Weights of a small transformer language model: rotary positions.
Each number is 128 + 24 x the weight over its row's rms, rounded and kept within 0 to 255. Layers, rows and columns count from 0. Numbers have three digits each. The size before them is the row's rms in percent of the matrix's.

# layer 7 MLP down (transposed), 256x64, rms 0.289, rows 229-255, columns 0-63
111:149139161132136161122127142114090114117140166130109156114099138116143141178142125097128118072151102172139161135133156115080085103160120125149095145140114132130114143104121076100156113164112137
088:157119153114164121094145101145137122136088136116105145089175131136156095135107072145135150124090144159123118126145124140150074119134104149092120144119142143140149140118172164115108104084148158
099:113107111140130145137123142079136112103128110107161149152157085139109114130148094125135105132131103132103169163128145115152165151074157127102129105139142179121080157166106161120102122145158109
100:141092167139132111129125128130111138089125140118158144091139183137134122090139174135165098144159152146098120138114131165133148095090122117091140112133157148130126131139149132097088120059106122
103:158113131106134143150113147126143142130164166144121146161074104118095153107140089113140136098195120136129153131150141142125125074107120135143117094117107137139131074095117133164169115131094124
109:172160097122111156131156122131122110089129130154122125169154155069147091118114115142145094138126137182121117151104083140103099094149126125126110137169129098119126143127154156082156117143140115
104:158116136092110145128131104123109147133151098095082163097106130108133116126137115078105135103168116150105124094174144125179120149138144132158145104126146113137123147133134138100131158165191100
096:150149116095095087121135125117132109118122165109123175123136121109150125190162185136110110127126112142157140164096109106120078159130151136115127131112112111167151121101109142164091093124139137
101:122108103118113116115109152129127139140146128124116180106102141116185181145129134136105136089096112136104131117165151112089099148100150104207141135111115105130134133141133155098125093150133157
091:124156120163131089112124117100110161159140106099125151118153139088115143128136120122142084126151119135126145129162146142156129149080093119125138111130096112112065106124176111160131192127157118
106:120098108110138127139124119113159155136137107104119135176149123131129119129122130116181141146134079113105138083089117069137190113102125121130111105142131126158139154155172103147119125160097167
096:139120098106159102104147140111159132096086138101156166141110133125123114172126137109138144119161117093128176146111114156087145137148075160138127148119107127169140126159163110121081109097133107
104:128114136135156145115165121140113070132151155115133147154129113122134127137102137079124157163162162114148108157189086135098115146095104143128136136074135119117095129131121120095177127125096136
099:173119115104109129087155113176140096063150125151131157136130127089105122084107147097144104119122136113118139101163132148155143155114106120160159134106128133144136148139169121113109119109177101
104:137156100169131111140171098125189086102102125088113144116138111131122098142112139140134126131145117150100130170141108126118172129141127174154117123158140075120109084151110163136128111113098127
081:108171124098196118132140096077090133138155135130136175106085114141113139134102122157129125129108141074121157120132142139148137145120114140102162139131131072132092137109145161126108154145112133
097:139124129107110167098131118142129168170123099135138108088115124136167091135131125123134144158140156162093108129101109123139092110158180068127139151099161141129134137081131114159137095158129108
112:149137127122154106128133157126127102138074132136128122117110096129108121158112123155142162092112112158108144180094172155141138126125101118127116104131138121084124124145111121087177099178185115
090:150119131125127119116109112124170131101146104140182140198112119105112081109112115116128152094162122088146138107114156113149150133144119106192164132132132134143135072140135112130113100111132155
099:140126123201114081147091122122116105134154126135169121192103140103127144164136144126136098143153098131092139148126117123102147166127152096129138143105080126127084144106132150143106115138126105
100:109169140138139086084112161122117123098149095144113161115106120146099150166101150146097177119103123142105092101150136115120106132108142110146153173165107100135143132153159139110168117122110101
110:105149161127139129154183121126093153149085174186131108132125148102128163113134151124129131111112119106133160107124124144104094115160086135130111121175116125094145164090099126110112153118096137
090:129162140135107148141165133153078107079128115131168067130130162121139132113141138119148141096100133119131127131170106109087151097154119165127098142095130124096137143104142172135103146128098162
092:116148113149137134079130130104116186100094083129145109152136146166111165138150091092113175093129178105153125091086120125121126112135143101134162148167136125108129146151137104131131133131132144
104:114156141121145147098151130081097149129157124087105137138144090133097132138086142132124160184103102109097155132121147084130175170132093128119107154121170106143116117104111130159135130141151118
105:157089134132140140114080130164144132105179117075107131130133136126092108115119105149148086108142124168141102143151118105154121122104162109148167123085149142136137126155131123121165092117174100
094:170115130132108144102131151136137098131100081140145119125117113123096158115126160125096107098190149128129109116136195158111134130128131122188151102165151120124089094141120136140100137146105113
# layer 7 MLP up, 256x64, rms 0.305, rows 230-255, columns 0-63
088:130146123135130158121153104122166105111124109111138119134130149149095099153101160095104083172109096118146081167144102081125145144118103129164119162094153157151131138118173128137119129144097160
103:155108127114127144114154149113084108130116158159133122132154141115129058130075117142109161126155106119139103146157138098146107138143136160121126167099071163138163135114136141111161119118155088
099:119163173083161096092106096121127108168127119134120103172133103124131113127135103149125099164095149112158121127177129126103136139140114094114135075088110121129132146150155116129122149149154169
098:129127166137148152095140126126101092121115121137137112104140128166151107183129109136166121130103158135104107171141118100136134122150101063118124109086133122159112171157162130106103153128157091
114:083107115106111114160132144143142113165128150201130099118130136105158136146167118163142128093126100120114118158130143113111123115120147118100088108139138134139154175116107087161155126074144123
104:123174145101117170134134131153142108122113103160141158141125125124141141134063128127102183124093132105179152111111106122077132122132112111148142132077128109129152112156154136115130147111081103
101:127134123114159125105115138097103145182118117120109134124136139111109120087163120131148145121157116115130112140193114143083125106175142096134145159166140149129125123138063075108148152149120144
101:113115132159159115096174147122093139104136095101125123131187154143120110108158121167107087157114090091103122190127119109149140151133119095115130106113151132108104119091139133165133121142142136
095:131121122073118168126128134127148078086108167139119108124095128141166115118113128136110144142112116100163134158124125159118136076157126121134135154140136155137187166119105096113143092148092095
110:165123159165113166135098124104096105163097135124132137163138142111103140148084167146138129143107105124112102138109123162141092168120116177110183112132147166127091119106137104097124107142120122
085:124161133129116109102142094145115097143107114151093118166177121117196153122123105096177122138143157120114110121160179104106144096135114127118138144119159110105123156137093104093120097114147132
100:117139098131149151119106144153129153104120133123159133104175113169130131118124124079112096134141147117176108115126133123147092141130119139124079146120170139104150100112127147067180117124077151
092:085141115162182113137082094132150114165148163099159134130130138117097111075122122122120127155134119118130149126143130124105127129132102107148107144145088157119126128137094130129168125187068124
106:103131168103156158087090155153085148132120125207150124124119119119136144132124140124104134081124125107150141160093153139104104148145127093089142133121082140146151146135151094115123119136144150
091:077043119156161130114139130151113147153130090133117150088124118197118121135137118119154122091132157111139141115133091128141112116111122149159136126130121153094094114150113114127128150145147090
102:161153147133148100172146184108120094115149123122124134131109131126119146137092111101132141096107091142152094139145115130091169122147083172138121138132100158118110140174113169119149138092096117
109:110146161132145143090097131143122109104175117135131118140113137116158122142099147105146105156139150169113139102164081117108148117125158162119128162089105114178111136098135103113101169100085148
085:113128116099134137169111184150140089147132144100115104144153099140144127150100132124075142106078153126132140130150106125091135121163140131118125149168139133147154142087140145113119137156089066
094:113149113114117184148113139159092123105110138145101171137155127120127104102118150156097128109171131078132128101138154165161133096157096127099111128138103135126172096148084107133153153140128104
093:146111131142158155152108150137147087122132141099138127192136103143169125128102091124118140100118137146167151144109111148106112139138147100069070141114130131186118136111143091117117109133129151
109:131123138172156141125120123138129143141081104099139112154147121126157128098135132153155078136112129166099142117126090170137132184097155074116152110100139108127149122124077137115138100162122154
091:110133116132133130120108134083094137159134109154140131136159155098139132095139181118113120155154139127117121092113129077162071091128114101126125136093137132145119137149143128135091095119151200
098:153126105082122110136048107116143129105169073151093136135122150149155092122130134151154118150109120178105112120130141113122129123138092144140118154146107129154152129120134144126149101170123084
105:088115118073178134141121099131172117145109146126107107102141121096128096148147148142154132119100169093140165137149138112086172115146133129114159093097115156151126117125111134100157168109137139
104:127137118148086144148193136128120107125118095142116105211140146133073168080102141153101103157139146143141109124162113115159111100140127132129156109115121127148110111151115136136115120122142116
106:097102154100127152110136089097105143112153130091115111119127111138159139141112145168162152152111105114124184128160070132133124123123137148069122144135145121108178127149151089123102101137148130